Each number is 128 + 24 x the weight over its row's rms, rounded and kept within 0 to 255. Layers, rows and columns count from 0. Numbers have three digits each. The size before them is the row's rms in percent of the matrix's.

# up: layer 6 MLP up, 384x96, rms 0.326, rows 41-72, columns 0-95
# down: layer 6 MLP down (transposed), 384x96, rms 0.322, rows 41-72, columns 0-95
up41 105:085173166103132125104154132089127130122132146125143083133132085113140167097192100134122113133122127167084112155178072122167115130111163126148121114097107121134145117085101135140144158110138123158133137113122094092126130148129104102108148107133141136149114116155154136152118158138153084151
down41 109:130089142142170137157104083148061132125102170157114126104182087130095159147155140093126134112115123105104128146141163113119149119145102144142145119143175123130127098145125107120176140137105105121119069152089150146147104094127142106156136138160117113118109136116131112181146112142141128134
up42 124:100127189083140128091129125122152123138124146164122133076111142096109122153143147096123132111112122131125089167058134123134135134100106113154163156132104170091162108153131109155129158103133095100135152119147098121153149142137111143095109098108183121103126120146114143120136142147116172104
down42 126:124127144154113140079148104112103131132142095140144154125142146099134120153119163126090103127152148138173173112151104112126142122158173140110146148114119117145159146130127099160090132144129144140117091138119169166111140130134104070093121125106167088088126078133118133165109143064140118110
up43 080:103129148100128121132153166119134085132119129118126094161129127139102106121152138120118144101100125123099149137106120146098116184120152162153120133140124170136136119119074153088148143111136173151122174156098136105062137123138134113107182156144093092099098083132120132163130141134128088114
down43 071:099114132170166106176099117107104145110078107094126139131102094162117102116141112091111175106111144088126154165124111139095078157167124164138146120132142150120143079143164132111123157165135133094118135103104148149158141148144155097155130138138107109154116123157103153120125138161138125136
up44 062:103097147138172096095125099144115106134145119120115123133143121147107165135159136112154100127100094133144139137138165073094073150108134125122135131106164082131113162138102139158099157098155143146146091209157110134093112104158130097128145139144146131140100099123123134136120137089131128150
down44 086:142136120119141192145152123093101139142111172123115115112142153096109133153120134092148068140104117140122152090121108110055159151138095130118139133132151105110110122123120127129118122128122102097123126076144127114145120104146159121128135092121108120141167133118193097146114185127122177139
up45 104:106133155107090143141166127142093115116120162157116119123149115126148142111165091154111093122110086087136123138136133094129120135121157139160134135119132145058162129085057161082146111140112110120147108137132115113167129123110107091116160147128147093116151165145148141123083137156117145146
down45 115:109133122132158121124152149141113115090107149130114111109141120134147114114111090075116180142115119106124135110111178146125098101189162122165111134094103112130129107132128126102112111090093120173103155140101177120140120126137148110154173153091124158141135167089113083106148127099117131155
up46 121:154091122107101126102111126172123085151136149155178103115152122132112148140115130124123127134160134144150067118148128066158128101140107121106169129103133108120110127146129127140089103156144130123072111155117096105097120147118145130152088115110121122130114127148174138107189112133099152081
down46 116:063124155127099111090141126130119116124146117127054131159084147132136107132100111147104157136156103143121156158136138151128124108144106174131134152112179153121134158129134114126177133121194140119118112131153106155103139127124093119074137117144175106127137138103152145140143137085120145136
up47 043:151137148087128135136199119149091112138119112083129141042114134106117132117143085149116095164166128145159095123146167123106135123080132141109093128146142133134133120102145145111107130102110138151111167161154132121173159150127106128128138167086111135123130125115163118106118143100116120136
down47 038:136108133184127125103137063143127136130187124120122122130151123100107137133087129164116149155093119082136148086098113160088124132147130159108128149122121069113126144083110120118137138148118166150136131137131083133097111114124140145128105113125101132115162102077115095150162128156172140116
up48 096:117143114139125110096089071122136112110135120113128133124110118104167092157140118127115149097105172128143125093120141118133151106074126113138101180114159153130097133141138115102118099106124087127123122108163118124152111171153132134132130122134169083084094138131170158106120100068102165131
down48 089:135148131133118134165110153128141142092153175157162104117148156126135127123112079158120122139111072131127137094125131130100108115163116145124103134181105137152158121126138130157128138132107123083119130108161138143136197088138126110148108159136130148173149129132097107151180146100076161143
up49 134:105090174122121194128166112184153106106122114085142114089137133116116136149142120142130137101127126167111132107139112157071143128133127105149126127124107147117148176118111108133062106085137118123111095088115121080124126164132140152103108145103143134124093130135113107124111106164144102122
down49 102:127122137146165132118147144094124065097106148144109154168117138180133151115121143153129125140124113107069177144120144145084141138108117106150114129108115142160121121141165135103107143144119147136157119067117131134119153130158104113111127124124080153156123113180144097112201134110128137130
up50 111:150114153102170137068111101168133147128099101131145115111130128105178165134099082150119103122137132154142127167112133122144112105150142128102117158131084106148117126127143152103169124120164124106106149151159132151103135137141113100124152121180121140144126131132080108087083143136133188153
down50 114:161169097126109132125146123149120135134153106144106122104146139129118135159105146104137136143156138157089156134168155152148123149102128115152135158093143090106079126115109111104144111097127071152101146183118087147112105212106133150121138149124135118139118145109168130146137110115123152085
up51 112:133112113171143121121117086120149095096128121140158122152163083119145164170160097163117136127141172147125093144080159106109132145084116108145090113109151123092140130143099109118151135121172136119095111125111154111137129139155097099118125136155159163111142132160114156175159109134117090103
down51 109:115111162091100119137153164085143147143136115136088108113118113125130137107145167149121167134140162101082130141143100114086122113154188129114145131150138103110129126093127135141174126137097172136132123109126127124078120128146127143147149125117147122140109097198136080089106111081111150137
up52 027:106113134103154108107112156136133121099113121098159121133130097129143131135176115113132147132114158179186140150135112104102123106126123078141128125155179091119159125096076123130127096113126117153150108153156117145112180123122141135128144075122140131117127131192148076130126137093099094118
down52 028:107144138084103146143150062123117108149134103106110087109164121144121103107131140127156148114151111092117156136136109182123102109134120155088135064129148104112128142112120116122152155167131133110126125118129127123163066114092109156116126137122182144097139141151132182105151091131127137138
up53 043:112135192167100168105154134136131125107148138134164111131119143117138135126164109141136127119150155142175117106113091140072173106140118145128137169126125162150140154133140122134104133124126149129118100178125133082130129112110104134091155184125117127127117138108154129158120121147088125047
down53 044:155135157095141115136129130168156127107096115149138114125113139105106089113108121069097143140114110123118134100143150219141130101092113143137110110163105110111119125115132115133160178092159089149142128112115126156128135147169151095114090134135132094109105151122112128110110152164123086150
up54 115:125132102120138098145149040132169128138141171140119097162099131122137132180157128080129145090148138111160131103095136160112125144121089097137127100108106113147113126124150119121112102103136146133176177137143117133104117139111120127096141097158076110151102130088134144143090137114122118143
down54 122:125075119106163132127142105084125125110109139099117127184126157117122122127111079120124101103159140094127161120157092154107114123128127135072135145177129121194082116136116124130116180149122097143139145165132176148120115138140122128115159107092115151108112130117155077102117125112119133131
up55 100:118095113177091142084097104170117080076146132114159114157115097095118111136180147153127128135127140167154121130087113142130128088154124155135106130105115128140138112140152164152109107121131145093163145120124110131138126112091157137138140096169093130166144133165114156100127107101114167126
down55 103:129124094129087116149155119111135136143143102191126121150133157089103159129149100118127180115101124133169085157149131111126102123134123100161116091105150164112119121152136092110091113179107146159122139114162131130143168142102136141099139099108104111121130114137163098097113137090168160150
up56 114:139114137131143119142179116126121079119141163098134124110096093114087122170152111118101146167079146134159145130174112112154139123080114164156138109070140148131130131101141159168129109119159159089111125126107153120116107150082163147132129155133117154107123119118130093130110146094133166116
down56 106:156109156127144117114141130109124118136152132162166174092101126129095124124116095158137139134135071154147137116162095161137095104131146132161137079143170100131126081131096145118117119181118121133085150155125143153112100134120090125112149111114110112102130180168116092113139112105173125112
up57 090:125114131080164119133136154143115112125097064128126101147124090114131130129136137085143136125125120127152093145163170137131123134092146112097070144121116137150109119092140094128117125133166163116170152146137122114075137165129094094139154121139104165125102112152130175149073124147098130140
down57 086:135143119099122159102116118109180128155131070146132122114091110113155123103146126104105102123138153100126120106111163134118108067103149118101113168117127110104143128140140143177137143134137078086117118129143116164077101126121114099132143158069103140097094103129165155154094126134112122132
up58 113:153125150134157105149138166163122121122067086085130128133129097112133171082109128171144110139145151142149127136096163123113153123171152126119143106153148113120155117128112114134137076117133131115113139100130112129166129132191121082091139101122152129142102089120141102123147088147178111117
down58 113:126156126124147128147112103149149117174125082138126118119113131163132095148112165153172148167150119125152162058132105155140096103124139130144125078134141117126127120150126157119114103143116154116121114117097078081125151111120119139136086151131182155104111100133142122159131171176113156137
up59 126:145183151141155106084130131148123177084138111144133117113151096133127167149168117095131076102150126154105073166122137114125155114123114138160093113098113126125163093132135129156168146131135085134116152117143129098122140146150107156115150153102128152155136139119151133132151143077153088118
down59 132:115121094126158130081132150128160152099152121127121133118127146119112158154113132108121110075129138103090088118114119151136134125119124164152174125122088135145141160120092166092178148116120154094107210164126139125115153124116116143112086123136138135102100103121142141177138135141113131081
up60 035:154135146124097125113147085156130122119142147133145128142114122140133169146145125106112155145145153194181132110125130133092108139104134104138094134126150127148117107120121141067135130120161033111099141168137112107134142114132132117122132127135107095158107117102208116156138132119111131117
down60 042:106134151103119122169144137119141140141114126143181131134104144151097180221131210135155128149135124131131102120144113117124123099107131113113119139126114137140171094145144159108120103162114108108149149123088132142107092103123145149139149118141161124118134113148118110099145112175114120091
up61 120:139106125102139131087138118124164182123150089120155140119140098145144117086121106172103140121116151137157126147123127152089165126147154118150136142087136126167150103075148150177125163140140104128102131133090094116076109108175143121116146116140123143140124099103090099154149148093129138095
down61 125:128090128089159131127114146135147171121134102135166140145090100125114136072124142131129123139148127140139113115166116129119147082166138163110110095133122139138148087175132123148183159132116087164148115110109111090151126176133115058095095138138115123135144132122167121154112147103126132104
up62 080:095074143088104079105126102140161100139153161100099055136127107097139130128150120116137128109124140119106137128135139085098108121141136132114098133192170120133111110094139121104142115131052127137111143115150130144132158139126167149108121116139158170138141114096108107139127126163123125132
down62 080:105126099120136126147178107155139150160092097137089164135077139138085115140112113103131118132114111119126090107129153176127085099118126134114121134136109117103132137113128170111156119129124121076144132151115104130117105125138109140131168125107122121127113156174118226088098108119130129137
up63 103:131100159100086133115121103133154140118120134112094122137143096125105118107156059133110119114122161126134096117137111122132071186151126128104119179104126106099144161067114119144114108155134133111131126124117099096144139143130143169115102110136142150149134113158151133151122137148204102103
down63 096:133139112102138106115131149166094116155122139169136088113127139149152116160099121108112116138104158160108135121110187163112216123143143116150116137129125113087112111117103083143150125123121133175132095121126130140102130130110119074137118121093148145134110131159168066144143164128123121125
up64 101:119159114117115122153130137084104150157095150133129127102128114088095108152134092127141150112157147154111165150121142133097139088120108113115176118115159168159129167101110154110118094091150165114151124127107110128114116114101166093107094163140103154113131105144117095191114163105149139106
down64 108:114104157103124115152143145103129132091127106091132135157119122111099134135122098144121171110181103117107120165136114129148108066136070145123095124108127112143139129147110143148125127152144158171085127122119133124136163095136116127148123186119156112161098101107113059107152117125120171104
up65 110:130119157122184176118138112152108136107147165142134144141088106104153090143152129115117141205133143098113101134111158144129149162148097167164087114118104156121124065111113163138132100128119114117141099133127118124141121142114099086119098158165149137110138129121152102104091135118102119134
down65 103:136131081120129113146133103105172109090092151143133123140119154152132145112122148093103149140077134084177119158111125149150115141134144082124112140141121144135130146168100181110193089149092114125134080137135134137102124140149096083116108116121135140084131123096133130133113113129124091165
up66 098:164121118132148150133133177159121115144103154126083106126150112134144117168156123123144163096104120166125101150124126156098107190117088114151117140128117123100121105133135176121130131119090134109136110144072109138135130142070157140120134081125064148109138111160140129153095136161110148120
down66 111:157087138109158106156140159123109113145138129131093139103141135164149110121147131136126170137118105145130125108112110124147113154104141107170151110109095149124111159145134132118108150168116149109114166173070151166149160109168106098115121156132120150123142143144167090123137121171072090086
up67 046:157053139132095082086124125149142119122147130116133112146154063110118147123158120098130121135153135120137134130130147126127115088115097106123109096132120121111132142130127154075142139099096141113127123149108115134135188121128124150117120130102139106099096218149122115128149125097076116126
down67 040:131166131134129102133190118120114087124075128098117134095053144147093130098141145116085149153096152118102132116161143129142134130115178135118189116143129132127136099098135136095120132136122127108125135071129116123122118142079111133122120113152121141102168131127118175126158133116114155167
up68 031:106125148112120130144186133143146132130108130101125108095156141060128140099154132114124143139114136139162136148137124138070126155129102124133089110124131088154137117126099134139115081105127106127122090161138122153153130146122103137123110133100066087134133122107215117117176124114100115140
down68 033:148125138132136125125080152161123138166158159143117125083083112115124121138138124145068132163109111128137129127133097155116151120135133136123080141152165140115103085130124162100128170112144127132127141127193139109149174057160177091129097128104152123101104152126114130127138117143142143125
up69 075:148148131092090171131118117136124097128136139123140120192137151167114141155140111109179123162185111099117132128108157126125075141113097128102159162091135112123160154121141092107142169127119087118077110171118152114152117129128126159129144102124113137146147148151151122175109101133147125123
down69 074:127159113127127126132150129100129150133110137128117132149136143098135135128075116124078128193105158112122107091119123113069157113113166146091124151141164097140139119134116112103071104097113125120128114079183156146107129129118129119108162144080107144135138142086139125136184154130121150117
up70 106:115127164151138134081126092123103057128138108118162086119159108177106130132167134114133125142144162143154132073094130122113156150156153162126076152107121130106096108105113157161135142135117125153136143109114151122123134100101156152130163098126150112180136092103133127132114150128130090126
down70 104:100146122126139118123123103146153155142102146095136082119099097156086145127131137164134084156104141129176135193162110136137113116127091129112129113154143106164118119111140152171114102089124131128142168097110111113151121153131169131095099124165124077104132132114108137123153159154082106111
up71 110:110089169074106123100126150104139138133131166171111112126097113136105128147131135117150140088124102107139092164111121143167125123115138120152122173134126147129145139139103165177156112094106117087122172110112081117174132158140145133088156126149149106126111099170141140148130139150169105105
down71 120:140119119081106140127139097112105121141126113181152091098143144125153120115137148086117111078136118080171144131131120113101122121118108123130150123098119136137144138138114081144117114139133143099143100156118201151139086133102087097148154124107181141118168121153145159156161151118118109095
up72 102:111086104082115109128153075112143145125143141134127099156146112144105145142169109147123122129158107135101127097116129126119145120123168149076113114128118146167099104122086163147161170116185161094156128122103140148112159107155154133132188135113114111146107151121124114121131089086100124137
down72 115:118133104116079122141123104151095130114151138134140162134117127099079145138167091140132105186138124097132120141155135138141112107145171169135136152099135093159097087111139134163162123119166108110112147148117127126103129122139140134105113140063091137166123157101119181135112132120090116086